config = dict(
    activation='tanh_gelu',
    norm_place='pre',
    positions='learned',
)
Each number is 128 + 32 x the weight over its row's rms, rounded and kept within 0 to 255. Layers, rows and columns count from 0. Numbers have three digits each. The size before them is the row's rms in percent of the matrix's.

# up: layer 5 MLP up, 640x160, rms 0.216, rows 236-278, columns 0-159
# down: layer 5 MLP down (transposed), 640x160, rms 0.151, rows 236-277, columns 0-159
up236 104:153161122088121091141165155073179095052164109118156168095215124128080074149147000150082115144128116092108163133146166120096168139102145124158138119158162140121100115102134144131151087065168139095151123143129117168153146116107139128139151185114061163154197125141120151158147147142093085123135114096140119167141146149085152108106035155106091148170145079108151074125132181086155178137135114156113117081108106107089116132076125159111076126160104082122108105114182105154137124123134104
down236 101:127123135126130070173076143127160165070117146153099113128103123135115114139163130137090166116199142150105109137154105158109032149132097186129093178137106131096082151041195148140086165164143104142203122172152165136141175143154130131100158121110096167189126143162172064035084120071109106069128115153064142145125116100130146171131085164127140125126161126140168094167131184131163116162116139135093129160141087141124102092116146143185113105171141117152114181124116076133134123166086126
up237 085:116179093058136137128147161074111154106107157132094124169198125139138136139138108129089197092139171132145099127166125152173140085100118172125109110105125123107095086126114091100168090093114147110130182084154094087180066102156141094163127138117158126159177091099110143191135075117158135146052186159120151127160170105146100150110141044163036086152094088112135124149118102129177064137177124117084149086170174127179162114138119105127121122111104105163180122155139160160166158138124094
down237 094:081134155135157127098133048171153091156182075152131146174165110080160123164135106146094152126114150123136135114128156094120140135142123095091095086162062111119192166161104120111091164153152137130095112083150201103123132120112111126155077169106077141152117176135107111141130201180140170118100168116128101126129086149167170063164148178101169142097138169187047148128104128095089115083118135084129109167089085158042128107121109150148136120166142070160087113141097131066099134133123169
up238 123:115127129124125149155126149057151176172207144156131134127132116064130065131141135182115126133128156124136142102177137187171122151170134106144183118136157163117151167126124086120096176120153119101094162086163169138153130107095146107138147106120106107105108132092068105203114138106117099139179202138153052112157203104037081132122134100095118107085174125157060074150158173146096156118091152110111153128076115132112105117122108078138141103118175117174157105112154162104095199172109133
down238 124:135164117107117151100105084086085115116141112162167147142112082083152141096112072118197097104146143139088167126137148150078157165097116088171184132140094097146128187102074119171165155107170130131148129136153213166132100144114134154173132137164109212135178089102130128154154090157167155077133164098131141127072121137129083129173127108139195188079131121130077124123143170135086105100199140120098047149136128116134130142128127123165100120132080142192132121159213140088168101095096131
up239 101:098058148085136136138129095159049111126078093146094111119100121071063086131175092169117122137153079140125082142127124139095125132089140141133126071115098145112118067145118143128109075103079120157120183095131139116089164137144181118116088193102066146164157158115156052101105099136133129103112111150146109136113144137156164227139140105094174159132088132107106103179160125184160140109125131179148118123143104196130141174161158163152109151115160131196179138132132144049103162170147087
down239 090:083147165175123134128126107137139122089087150184078083114142115154162088185175144188125082135145116078132066111161084124138150099161114109142126151114140115107097183082134160127133106104125090129186159151120091111136090092089107105110145172148153094093159105137125162221083130137157169095163138182088102103093070186135161082162115112118109086064139158098143086125137068140098142158102165154149156120132111139141091150152162150166094118163130139126227119147120105218169147118161113
up240 097:098146111154116218105156141133076145120087110082149167159089139121199053159131116120133103168120116085120100076118086122106091151096110139065022100125117134111138115113155134065153139155091098106145131114137165142138143117172158112066167124133092091166089188124127117112133071168178132132163119171128179139071136168148117121145121143121094155177136150131116107121113097098210177117150157160179136053144123141135136098116106139154163133162149069104156091210142109148156113151126121
down240 098:168120163139142047070152121158167139113103125171130178101161150079037153097092117165099093170077082113163136171114160130151118126122137155074155100105132145097134079132174111164124131136122191109152115093119075107170139083110175092153131127104125127149144115100109136151158176154187169086085134120127133122093145137104140083102133167115148134160087130163172149138169170152126143088160170124135130183125117074115161062158088079114101127148197148078100090117103088067211139160118117
up241 104:078104171140161097167166146134138198133144110120134114191090106130151098115136131105119116137144092159144107147100129154074132112159112145121105168180090110220062111135176111128092160159089191121113130112080142127134112134057071126140114057088092100194065120115195119074130110121138100165141100116095137096183194101095157201146152111112096164148140076114132172154132144118124170122164143165136122116151088101085104120125145143178128165181132189171145112150067145129149150158133110
down241 095:099145055107165140163161164096121155128126145178148163169105129102145097138147101131100146112048127177108188098163112096126153129092113156130103124055161093178072099126153147118134141160107130121061164127154137126147117085146170102092135131083092120155129096123146067140149112154120157103041157159138140145081054132144100112152080095137123125110048122154132149117159166142177080116150144171053153163069149131138132146050067158130187159108120108157107128072158136171140127136102112
up242 095:106150099102151120128142106083200107102070063119125197128069123168212184120172142111103137150121118076099130138120100119126116095097150099152152129152117171113119123118118163162134092144121134126148108091097106128182101127140153140147105141110124076135180171153175184058104161091164132116179133117128122176175145079124113135116184128116146127105129163121093132157147122110170194151122110182161111091107093053136184165121133187188172123110126098174110134152112086076156132198073092
down242 089:098138139129125125141145176142112092145132135135151110146133128101136106132120119109202126131161203130150099142073096179151108088159065104153115194102139143102118098156142121117159145095197072103134111188127118090103135123112126152156120127150102142133123155118140116201149108138139094043089087112101200114088106134121133126144060141098080182130128103088178057178147176130158089121125156104111117175104127119084126058048088093131150070179116153095157089097133080132108124091196128
up243 118:090106191090060153158117137127069188141105108118130154071081106141099166116108084117138085100122147084078119148108158112128141143102151135132143088144119134175134088110092128128141074154131160148147123124119126103125168066128173163162121174147156114087133132150121105098142113105151141145102103099090142136148093162062190082074098112129163124073161073116170105098145086171070128156134104139137151124083197080045101137189093129156131143189066151123191150164112080133090097088150113
down243 125:126143131095164159127129135109093146170094127113175112107138198139071161152150139121095152104070111123090109144165173110130151062097085118089177126097119081132143142105131114107151133099128126215142121113078132129154091155154155112111128101177101160150124148129180145195106127099087146169150111124180045054175124153147056155139128111117213161119129138155079185116142116161138152096173106102111185148127124123136202138113097132196103093178094088190123159176139104105135130148136139
up244 102:108148157138179075130097144153185107158169094158098129064214094152062115123162103116118142125138134089128103146138113129197144061129137103122110150128142163126101112171170110158119072070139154134038068073139070125181127144101143134167065074104094101134122167112132164141162138131152156164127125086083128078131145123116165112143087166111102127159144103183157135149149068149117124125111116121137169155129111140111098053154094137095124109158108103117099120189129148124097083062120056
down244 114:132149157124132169135135178114130094068134130101104173146136107091161178145126136110113147098134084167158080111166089137097141131143124127064131181140077069135175147071124105140100147123155086143138116176151127101107109086117102128115156159028121152162156069139133064139159092124152055137084187118069163168137105175136072124153116113105108134144137102125143084175150154136107227140083122122077140078148131125084189105142173096119149129096116140138145165082100161109148123174184167
up245 118:101192149128135130199120168107128173163105121049128123139083145088084111114144143131099140132057140128091176135119155156136089131159133097089133246131115149105108192055146119138117142150099112089033135128041097156129136186138141142127140131139117122138109102154124084132117176123120144154128150117130096080153139096111165168083155132162089092177163136182123178122140152082106123103173137127130199147114058079150135154136078084103113117164128100111086120138076124126135145155117107
down245 124:154116144112139078145150120141146116127180121140102155097123113104117107106108081120078074149080179123132078101115119118161110103122081178143097037139128221129130113145085110186164114100121179118176139168200120114169129177195108097137171071141155133131113095142165170068171156189114124098149151095204115133117175079151156089128142111045107121110054141171116119111077124137142098137127146120083155134142139172130143119107135152126122144141102193151104106166093168132155080115131122
up246 112:121106134122162123081125144145142142114174124016181076169071151179160098129144088111189106147131087148132195150138101148158157125181131149092100073142119130132090114069111154141107122160157153105166101064118102141146147154189144131149134093107155110125129181132128071105153135104118159102136068182045067095139168144104143173092114074106121198122102141114139124158185079166142123115097136108110164124142113128138122194072118147088204090136131124087136139096127122116108140091138130
down246 107:169169087150107147163149098195136148076094168122160135096146129179114121119143108161151076144096104121118106176150145097096206164106112104115149140202119069132102166117161126051105094108164082096085099080143106088174157166123126108095079132118122123107158185181105141112158127151179128123099126125157115058085143117155130156141135143077104083100121172160152134148160189110082061151097134134070127104137142077111193119098087140140171156117136133097148088196175112114089140143141143
up247 104:088098131102141136172122117091109135154163105112099134120115100147167082157128119126092166155105068159120125136194107114169184124128188139096188042121141088126178088126153132120154137073131139148119168135134142099120120168156154120044119087119125105231123150093130136084145147120053141199103110126183142134077146116130146104118172093121103125156075176124133088116127151208152128132113102115147078104069148100103124126126109168188137095098138036141135136142163146113095144174151156
down247 107:140111146190127086128141159153124046066107171125150110063148164183076173127128089138105122168129128130136117123150124182174125139054173156180163122097145147127158101131109110208155165092168134058134159135130096128161076127171125113163134113144075100112166129075105153132153133156137121101106114152145121150067185078097131190166141161107102143140119047115141122125091163142148181113106174123114132146174139137123157114072136123136139132075156092173092141153125181159185180086152123
up248 097:104077206083137132145101131162145110126198131090131142152136130108055157146171146122111166156147079071108119119141133190218131139132115106111126169116114177117105154107117130135081139125138124165116161118151088127133129095186146146107121108108183121114090097105126104065141106100065127078116160094071112125126083163095162232123175113127130107157122112161128155203102092084142177186112076176173118095085178130146072144127150128157077142116110101090141082166148115149114099132126130
down248 092:106086131176104117133111157174155088163126168088150095093112107128148112165097145095097138093232128139176150132129133135071156107160091072108157099151153101105205108223123103161144135106059125128181134096117144141137153120127126146066091150115100103157128150098143118132176189064164077158139151129153194129145141109118126125126095138087070125096129155116166186129138111081165073116129113120143111176121147159176177071119112123097113130168094141084082132164132170136141088070164114
up249 094:094149096092152138197125114097103154044185094157131132104134117129114148108215140132135083154147108137154090098142132110144097146121155097142126129122176209163096118150149128186112132136112163102131071144115181163149080172105166127169109092154157092176122151133157149062085073135164093164133155143111099161130120129093107117071105098145143176106067103113177142101122092091098183141150099090087103072102089165136157110160166153135101130102151147171117187113144196123118051144104135
down249 104:145127069080141085070080132142126083114132151128183160134133126127103138127152160146182096123029161163123156096130143089141121169122149137136073140106134062102154141131081140133096104122066086059140077132160137114159122124155163076172152103121132105172144148097160139110108139101124156177031186123113131180147136163120095078157120122177119110109113102092110130132138086137087130110147136145140127169136148140162182135148145143147078075154127062199049151088118180107165143135171150
up250 100:080124183123201111167115183143130093145140103147144142128116083131081085113165150123148086097133093036095093154140130118167094063124114145134057144188115127168092097168128164129153074170110105180147084117230106130082118133158100177181107127120115096143220103123167109126156128139107083158142117106133139119132139075141103111154158131079196143089113122128123144082148126108149151135095170136081117103105124098119125148128107143191091151131158172149072116158177111109113176126159104
down250 101:141111179134047126155152124140132053174101120115085112080119172129134198098151118143134146098114120183146111093090132110077146160076142136135178176098092141130181199132172130118114143134163162088169070164188087113142140119086150133130118144126119138141168065116127148097147116137152164118136156183124178063113104177128128129160050145141094165138130171131072096179043115118142151075138115154117104135112116111144183119096104169147125143123158113181125181153144164126054157105113125
up251 091:205161198099134168092113095086127128083117160140185105106142099170142089156157175098181120166097122094151122052122071135148136138127110123111115072082097066082109126101136082142088094140088105108086172096153128184120147114149144108134086140127172144118117134115200138091144155111077051142130077106135182151123094089195126095174146131120146134148142107154109117130120152095125092165122172107084167112089063116130108094148159165153072130075145089106168158162147114160139085164109145
down251 087:047206118131132109117121134181181105120114122161120151144094148146101179150108188137068153161108191108170101162110161123098114163155083175118085085150078114092114117088086120149090102091160168113097134068173147146116150145088137128117132102179091133127103121128123149167137151134090108118156136144111143125111149135125132101138087140115171156071145105135152118156148067135125170085211143142172144141130157107060103123125133075137141145086000081104140134081127149062128160105153126
up252 124:136110059120101110144159087164181149050111083151112141152107132178140179145143159123202106136142101140157144140038108080137107120063110128136168190088144159106106130144167104125150060094113159093133149112159124102133159156136093155128139077177117090192178136107164099093145126124081141156188097069136074089133162184115074132178154140138113139122129128093044147103098120164103116102134163113141136147126125147097087117151132134141147141126129101140112166119126097177146156230118099
down252 117:117094080067136092156156114159107113101169130085133132126124186106171097056161202080173126110078095113069126147107083127151170094099142106132093133071084124161062119151114149149121154120190169152160186103090176108147102123170136131129168128133125117074136162097152134130135090113106126098123171091101189142153150129125155158211120127183124148092124164192136068128130119140147145147161100132092152141118132134133166171141128096123160173141108114149179140154156152103074129090153230
up253 081:145115146094112143072170159162106075105140143128126112150121161175111113148100092123105153220161041112130108163108134140140124184085114164157127141168128112122179113141124165076166137114090066120075179148149164110129163163089141098147139125166133076128116106111163131170158094093109136111135124082094193089123152136174123206141118113115115173165155134118135115151098168129173109078122168121171083179113186123154216125124147121204135114126114092200133098110110148174142144186119097
down253 078:177093065099118118141169127114053084154091160182163081153082139088098128121104139115154171125099176110165131075148124090130177118168091059161147118196155153082106137102132134171118141122096133127108152148100084126159167141117162149129083129124153174168100113116121143162159185122139108124125127116123124109103129109139138107124101126102174132125079184194092102095098067125149139141177171108138061127126115095120106122199109179111167142130147162157065169131177229133162130190136143
up254 095:142093151162147133099107065105115129082099115144181044090109056097124116120141102116096130097105083117106120121155164110095154117113129147197135099188132121147105114136155089142159106120142139114144123133115120171133081183126116135205138117162217106058162122112117113115121054067122101126130116109088145115167086117073174075118157141124148182118127169088165100165122146152184068202111130133168148092169138114132136135167139138126150126141174100156137132066115201138118113096113055
down254 087:117173145148112093122109110149166137123141119105145115155160092118158099176101192172067100117167113131134149183168150100131134085120121131120186091151118177099104132157142099073149148118063132108126098172166126127062103093135145116136125173113119082122180127111136124079118155173134084146108111102191078150080128152132163147179171153091200133162134101150108077143147166090210147123126144115172023128123113154165158152173066111183148114102157147083093115062141165108134157091138132
up255 085:210144113164103126137182125165129157150089152085185124097168153130100132086156171132152109091151173093134102135110114147122225081137148136165101193069102157109165120081094131133113080120114125098122122146141152099138106117099132173110150161122122160108168144133127121104095094142161101166126168199179171171147149145111132218161136113114153167163128131112112111181095066118128122034148119135145145152124147073156179123143154113112115195136054164130093160156113135092149174102088145
down255 081:137188117105106149137107180157141121129153132187097115123199113109095139133144179117145089165104121161073149078129106096113125106133114145112128105112141133055148078137137109120163197111156137180131119150176067121098093170151080111154070143161156094125114129121082104134075117128089213117147099159070125118197101175107155166178097122100132096131107178141149086108175135118197137156202098130054117148126051133140113154170140091081159104112111113127137089094165139135157144096092120
up256 097:087182175142104181143149101142097128144117114079150158127122130174151127102136170097147174119120140100132133098159152055123148116159087145095097126097104129131136158134132178173166184124163178131100132083081149165108113220135114165123187093143140115120074173169156076113133126097172115077143095177147122109150125084083098114074063146167140114217071087094167148136119127096113112134121173138113139150144122110145127189128160097144149109153126135188191124062180160101140122092159081
down256 106:134101071104143126130114148125114102062186097071126135108122116047074092133087131055089122142075174165125119137128164139043155153101104095078141083142122094096146116154130122144131106121137118098228130170159153132098106159086139154131135126139142081205162109051115127088131139122068134156120138085116120131153218126129150139118183105178140155099092113137144108149124101176117155175196155148132107117108096141128143118100166224107140108134142094143102112130124140145127178150100132
up257 099:118104141144203109066154184143104093103102057129111097158169153121143070125143128090098141088087073122120130063132176169125156095100124179136108153089215139172159081161087216128126065119130095122140060167127129172169143169063099161169105093119132131109160104140097071057115129127123162167078120109105110155124134094098167064136111116167140136128107106147141133119131139108137146109179086136147104127100098169138094133115114166143166108121129137185152144142131101187121100137131078
down257 096:140105182112155114139180083130154210211084090084110146111156129128164110113134138083119143148095163167147050087128122092127068090132123096145138101181158168100101086066115104179193123111110092143140132173107159187084165145099159140158135131155137132142091075082131121132082120186158065100160101128164120136141151155149132096136151095119177137168074102114092093128138135087213119171084170116145124139106094168078126114153118163079152123084145148123171124140132115110172145155114157
up258 095:171139089088144110147181169112171080108100106120099085187117097116115173130121126116141128063122123132146202180094147116133173145102108136122087120131083091139109120101166152124081114151092135135101114086131132127155069171162143101126130109088100132090110147158146094122168134081156131122206164153126124098135134112102088172129098153113117085185054147048168119156142127112169149094079097072147130148158185186131160177138175165175150082135109080221096137168118149154110110168134137
down258 106:143115124145139153134131085153184100130129126070080173104176155181081121182136109178040122127109147114172188121158160159137140151118117120154127047162134137067096103140121103113154171177155116120129136108160144097092111082145140165095089115171117167139134094126133198097145119065062126147099125108133046119127122092078136078127126199142075065111203157073139115136111116134136159136122101130122129133081123151082084147138074173123071176123157127122117126150150128103177144100107101
up259 105:144125141152121092120093148194099142091133120113192153094101171074147118068084113161117117101123139146102134105172095150118099123141184151174142085145160176092109113137139100127179156147150163087126054051117127085150097153091152099061141178076165158226151119103122138122097166100148138072103120120165106096140164155138136067106160129096088131116173140110063160165150125149087140137113119119140137145136092075128141108125148082098112104103175166141141097123054189086186136161132136
down259 086:148155149078139075071087093155088126136156086106163172130165155223105154135076116178146153107145142154106155126127145076136101108132142153151182154111118134098176132123113154072160117135168117107048147145139083134109106125096096107132116163104182076172068147105048129137124153124116208144100120096141159120092104105118104164146091157145224117177156125091143081125144120178117158170142128164131097122087125159142113106065076155105186130123135109179139094129137100147152126067122119
up260 085:152126127107086122111144121172145142146166118101151081162107159123109159142132158109133146111113130132056071086113104144089116075082099146144208111073122068118141121119083132121087125138160135131122152060166101179121076130093135129113182158184179096089198079082141090170135167150135110117112184120109153127105162186108082057117071139115157128135122113159083148160131097120169156066067072098117149053095153116183140168122100099181136127063133102131129114114145152155116124128161124
down260 099:083159121110079140120093112179178158128162144135101163154203140150099150119183088110103103112175174101138133131131098089112102077151109176106085069128134079157088084153112096061160130102110094112150077149095146098135167075130141132102108098110118118185127148172154111113146192161121186201122087175198105160086120070133100128120142112091168111090110128190117157118130115114151129130132098108125227141108104139116112107103120156068105141079104150161102136136183135099100108118111066
up261 110:113190214145148109118164119183144195048177054088162145148086091145130123063153104133152134144136146114068096127149136080134128140072151118150105162158117090124112140174123107131087126134164105162096154090123078159119175124126153141130148174126135113126124187086148151107091074144156129102132136170138111139148116098094113170074068190168098154127162143126168117158133121103092144095116119100162208131110107151063202128143155135117194111105131119134148182122153162175161095135118164
down261 117:126086150035073105193124146062080133051173156095160132092151092101145168095151151180136151163103150146153217082106143126135173188136143150173138100134084084089111146129135130101139125127132169121071128072144131041104130128123173127092186122102084098148126132125131190134098127090139153117185128124098155149124096088100111158087137102169164108151162122079143113109178136123067157123115072118114118158148161171105164113109103116140196124112109118148107104131176141115151144107163099
up262 110:114069121099125142124080141151134167176112063117178160108150150136125154079156123126136097134145113130149112116152143141099062121176221162121172181119137125151133124075102160111139126150101125132190107081127128105186164128165097106162130126169157082107156126097205140155112096088123175108092111111135107108191089134175086133090152115054095156153190135118133061114166134143151110168127119102105117186112157133136145148097179117154148133074137133166086117227115098106091162124167074
down262 106:148144154123116118132134172162062133103132156150128165102073193109146070099166133121098148142051129141153108176167111117142114145084112128177181131155118135067166148149093151115109066178121100141132174156067141073106138190146149112116119185174138106089168172116168114063140126181139172106186131187099091044071156156157106138128115151153154097055105093141146161105085146167110127169127141137051134127139108115164113146090085099117129106114141124162164107126151140097155129133164099
up263 085:140100137081130150105159139115164194171131060148111146077128141138152130107120126142170134148111082122158116157200120128139122131114160172142197116128127102138139137135157167173108126108104066094126134202143071099118085097119098173144126118131154169138140137091160083089243122111151199065156169160153158127102152107126125083107127184092146102117142115103134092189091145139178165180148097110119133136134127147069109197129110118162100088138132142072161209149178115079136133140126148
down263 089:106143134121056114140119112185185186137102167113111141116142106132089111153103111093165114137165111137135123098200166156144137135113111100077164083118152091099136118126162103135136115173140148113051113127202117144151168112123153115108158188099042120123168088137125184143094028097123156179157128101122111133148116120191154124144174137166129118126074159099199200127092165070089116104116130194154102125114129113083157134161111087138156091101122104187126079156158106097167128115118131
up264 098:173125126132155112208114141085166163143034160136158070095159144125161131146119092108165147120101137118102161076143184158104136117128099109145158156129124216097108112122156098146166073132142108112102131084073087185125127122095094186131161151088117112084118072113114161127127126129125071143139146180160163142152121139131106081089171086184200103125114140142112133170115141137094170173120167158161133133152177074085106190117101139117148152106081080146078109128153153151064138184105160
down264 108:119144112051089088096130117155073172083132175137149126034100169081105179098191124121108116151158167104161084139119187143136090060135154104099108102103156085128105100149140156132094175097106098159110116063168109096105149066159067158044083136076103138102197152116142110179123120183120133105116170124097166142142144118088088175139141144111144138132155121158139138108137176147117126119151128153146099164100114124143182158142083104166110136134175186145137134162095081115136167098136097
up265 096:093111168131172106156123116100163151153088161065079129117070187127134104130131093130088154095151149184124090106181126140094176157086083153094129123148189113086182096154176130141132150107097088128154139090089103110147130150054115156167144166090196119178186133131087081130136138153104132115176078184124125108148157142153119151095127149163142054182117164077082093161153124160174136118149075095126171130153095140165160069123121130159124132145128122104182117151181181154099100138144167
down265 114:138115128106131136133107116175163136102072118107083163128090113092090131140129151104111132156220095083110098167123131106146188132143157206152116094114084125108112168138159167134123118170073154160136129154116153103149130139150148102132086135070127124191119065177109169117063123102124091151096069118139143110124107126159162128155121153168111136130073161193105148123090117157139121091115085159110121127090057135167090132073110153134096196121045171082156089134072118133114176054102175
up266 099:109095120139146075073089163147123181128143107112090102082108092154136146123104094121099179178098155179136125171122100101143096228123198109138145081117156130111125092190129145148063115112124094162067109130116130149148097140117050115042133117180109113121120116152089114180166115094134114154215109139105184134119109094073114129109093130112113117202156089161181139171132138144154129146128184154096116150155165157162094151132122097091108161145075113185104111116180112124113118136128166
down266 100:181127137106128129061167088196131090104064129170114117157103136143136146084095112097103141123159136180100119074128101168163177085141150134126130137125167111152142155075130084080157138197088163202206105136153134127129129136121176078128117142103170131075105158173129090117148116148126076097079162114171153157121122100121162116126116116165145103079109124123171124093151117127111082112182105128121077095198123167103128184101168145153107086133126105117199139163164158157080207132078127
up267 111:095115093174180102125109109139133131133156167047102128110090118154140136134158124137133117089133094126138160116172104075133145131128111144093097165090121143069165164165071138147139112181133229121124064121152084151160138085154119117067098145134100172114137116084101077071052123171108181119142102113110098188113187168147109147141160105115148085161164164143126174152174122136132146137138121112162150129133142146093057105168136134127182115118132068225147105158091125171064115136106137
down267 110:122087118107130107144155156108092152103104088134161139120196134168098154098112093119057102126148140099182134105138123142079166123158107095144133148078123107138121075158133165102117095146132056142079149145100172144092087130106073173124143126104135104170120106151139173175192092183169099122142135155134167134158117174088062126135113107086095137071123095118109136094120155082172125115122133101090104103089138136232102092116123070106170137124129131049147190049076133131192128125168127
up268 110:121135163094178100090129090150190066108114108084159125038092055146198185064095121119124108076149112145162132129177093097110192150177120125106128102126109157188094194196102121129148113087197127104142113110088118132147149131122134090117157154100148182157085095088156151110142126102131140154115094097136131156163176179090098161128118118123139125131154147088116165093115140097114102160115093112123074120157122103123129131105162149115166128094094038126123187192135162131125130086110152
down268 105:137125172129137149192167077083116098089130112173174106160126132106164178145186164148138091130121054141127109144068111160101140194108097169155107122184131118154161068114086143183152065173134149115033125146115161205128132117130210129128096144149059139144105147128120073121082133134127107141119147135113120133137058107182100111149124150110148119113145145109147126112155163142137109124139129174100155156090155118086066139117161137148159148079198125133091042104094138105111096143127157
up269 089:085117081173090136185111112123110118142158062161174143184140135162064135096133182128102146142104155150152102104092169093082122139149105137111155154103085113102145149105128186070098086142141144130153124099194195104126154124124126104158118112079148154129094118184113054090192134130134129119134096174108154148165075088138093113156130142158144126177116155165130201122115078206125080134126105153099128160128079067160133108121168118142122107107051180110189149122091108181147095152148129
down269 094:157143112128145117129169104126196177113108155129165136123153119111203110116122079153142147091136124097123160181146115125110102063099124132131112105150078137163127145123140081187125146145127137095160050129141085099138153097106129138108131145180182138216159187168156095115118159102135106106138108088165108086112184118081101146120145083078149147096185146062088099137152138056074194121128154154136031106156125142105143149131086191138096103129178123120087160148165089106109092105124163
up270 089:133070072106172124108119093147125102133191185135103061066117077113147118124165107167155179100112127125128142165112128105115134105183138168147181147109176074096068138162076178122091135148114100155157143116132139119159082133089153132166109151101099173097196119156152106149109113103150127126130069157123079063122159082146086158151148049145158161163116106064122108180140110172138143106066076133158138113099121098152126146092131108101174147155092163164149152151157104109196101159137075
down270 102:124126093096131149130111125153074119136138142107134106129096085144155218102172126128150105121151161097140129125143124080147065128140174097150122158102064148145173098135179124079141075118154134141080143140124086120096147124090143168123069164121169100133118108103114191143120153110162163120146130179143094193081089191158170150169096146089123131141179104041208117154097150066113077161121107120090094141080157149068114172167122144115114148080082098111152135099103147148101170176173092
up271 100:131108082097128081133143156130127123140172123097124159091164176112160186156089130152107118216137132103162090118085112133124167082107115143148112178149090139122085176110140144134154161097088079150129131111152139176117156155166165102132084150121189076120179118115087122112144155138111092166192114121067129158162123169145118115106129192130089115152039169141073090108129158163127176175135107123115130114183086130132131218125091090161113136153128097074210121129071173156140153114106096
down271 095:125113136126131078096126151139135139211149106125151136115124107152168127100095160147107122102108133113119188136119163133184160139115108180109095119126139145125145116129086112094095165173187211172112150082129155168116166137171135097152131070149131167121140131117137111198098133144146189081105135094177080153099122128096126076192123154140124130081075161172151138099137105156107129130125177150081085106105128087096094149103091081023171121196070120163105088116165136066138125158103185
up272 093:156041194162116108110156143140171171074067144092109113132073114064144161117106128174198101089153151147161076108109138151145126175163196133162126115145080143145086187102135191144110148111086179136144142108130193120105133076143088178111096118171133121095143138126088151096113158112123088122133166035119123111138205126151065106147165160113146163179157137151119125118105122171116103143122148123107101140094141149146144126174159099151081162069100113145162101162102124139156086142135155
down272 087:113090157132146177170105159196127091083159170129115123134162200154132064181099140107133106182139132162199137161100128136164136156114192109135106120175165131076125135122119088094135182127130091179121160141186108142093106186118082194105121180169124156067141123116087191148088103135146165105180120154090163162137150114093124099102144170128120146133043147130159118176128068163161112105105128138138102176155149111137153084123097131137133095138109058146060124145109133150156114085117164
up273 101:133155120151149125089179157096151128151112070095102157137150124103111155114104152102127120160101145099174155191114095098154180170128127123110149172114131047131176145201149189106158086117152097070102100154086114119174150148102130234113141132093123135105111114113096112123128153165124125138189151124168096075166157136156123128166091163178158134090109118192169080134179107150122125101109098125050144119114151174158122151107146160186086101121122125147158187135144075117068114076102079
down273 105:194169113107121176111086091191170098119101114178088164155082130158151081229110117097116144130141147082160118184150150115117090137128160093117156156174158157100109090158162117123101169180106113165158133122122105158092107098146098131159147145143128072187096144116153171149091123136099071095105118125141114127103166125105146170125092117140101134144072188124137116114129214130169093132140098104183092163104097116118155201135158099109127060097158105139093089134144094118129080153069065
up274 102:173171126143135193155090200090070118129092123119171103137134157188081167132099091143183168164135143139108078130149141110130125170103166124141068122109071099209077136122162153084176155113187096146122131099158084108120099140095152125157121053127136106113135123095103161147140149140113091150072132110133048136104074160161089147159112103178125132133109132116099154129148164181101092134126157163178149128108167135146174140140147133147153110192054129092172067091145089160161134130158130
down274 101:090102169107098092224149128114144096133104133118135136071206101096189108087108144119112197142139138076141192092147148091093147135107145132099135101171170117113118128129115166174061165146117131187103118144130103114163106066167101092112144165126123136126200117170079179109102117116151170103084086122136116113112129125217126095119139098112117142126157079141173081158041101100099084113106118171112157123115119167100096104099067114103157158132144142108119094153137135193158118093139164
up275 104:159098179104123148089180129092096148105142133125119153152201177202085160143132094201144178151147131082134119114078122142150165119107096131135054160087154174140185121095099179135088088111095164138088138084084153140181055110135098159129135099156109141138115114079092125126133111086126137136185128070189101179104092126166136087126127124121102108060119115109117103114125067099134166128152134151144109135121107124096149149136075122094089124178140049159152164188100142106111088071115144
down275 087:175171072170138114140106090138167070155071122133158197092072149161143089111104141108143174081121163157157134197160149161111133077136128149117110154143105077140108132125101118179118112113112147097130084123147094122116156101105147154141084161085111158147161100168164179114160118119056122126119185161095069153163125129152086119115114188174133085109111169093116122091075128105091156172111168098096159133174138162143139111143096098072138173232156153130173152125163199111131119143145144
up276 100:110140099150122138086165151144087091111167109128147095117212195119156090128139115182156158176147112085085156145123105128164124172134109185105078148043157093154114096141066161117112148161166081064128159114099090114174161160100183161128105154058111108153089148126152148130129085141134138116182139112129111128092171172054138079115105098105097154099135161135131107127173131148141090116110105151091103150121083141145142151133146110171206171129089169145105159089101105099156191135197129
down276 090:127111099117118144079114150187157129108082157115133078122108089152111054166218108185165098128186052103068124108117136112133109148147123109115157166142213119154078172087201125093140128115121153132168119170093112143142141081127135155127089146106100120194161131185109113082146113103111120156145083090103091157085170121104170187088095156077166086142104148104143089118105107139168107176120156157095156110117125122143152123135134153087122168066170115121115190082117162097118100136108101
up277 115:178180101091082170131066160112129173111150140106125121128149073144130097124153148148113120168117143133129080061060093092138114219099066156150089106108109107115145143120118073068163167123197078126105116122133152125089133173160136099114132097091161155113091170175170098145160120162162135107144154155121129150137148107112139157178180118187144149166088122085119083121146095122119120098141126123178062152136103129135145117146100084158100110099164129211177127154149121088164114073179193
down277 142:107133164119104212089147152110082175117094104084125126138122067092114155097185197104147158145125159116149154152118142144149079116045133174102095097117113099118145105182133135163153127102126170190134175142122091107135097179068115107149152124190162061138129133152188121118107128135116131159081146183132139134154176134165063097123110099147143141171121073096183083159119163078137144117137139184134154114096064149099140122092119099169106171128129122153125087084105087062155145153158174
up278 108:151153124178119110120116130084153133105165136117183125071119071131120149116126087089087097172087146105133119029137144155159109102159127120151120092128056148105126099139103155148142082144141108154118144130111095199169126131136135139153136085085086147119156102071219155097110088133186046161125075186111119117123090101153147125127128113128113184111206114109145148115168143136119142139072143088143146140077147101165114090080157195174141132177125130200163174081141148106160151134134164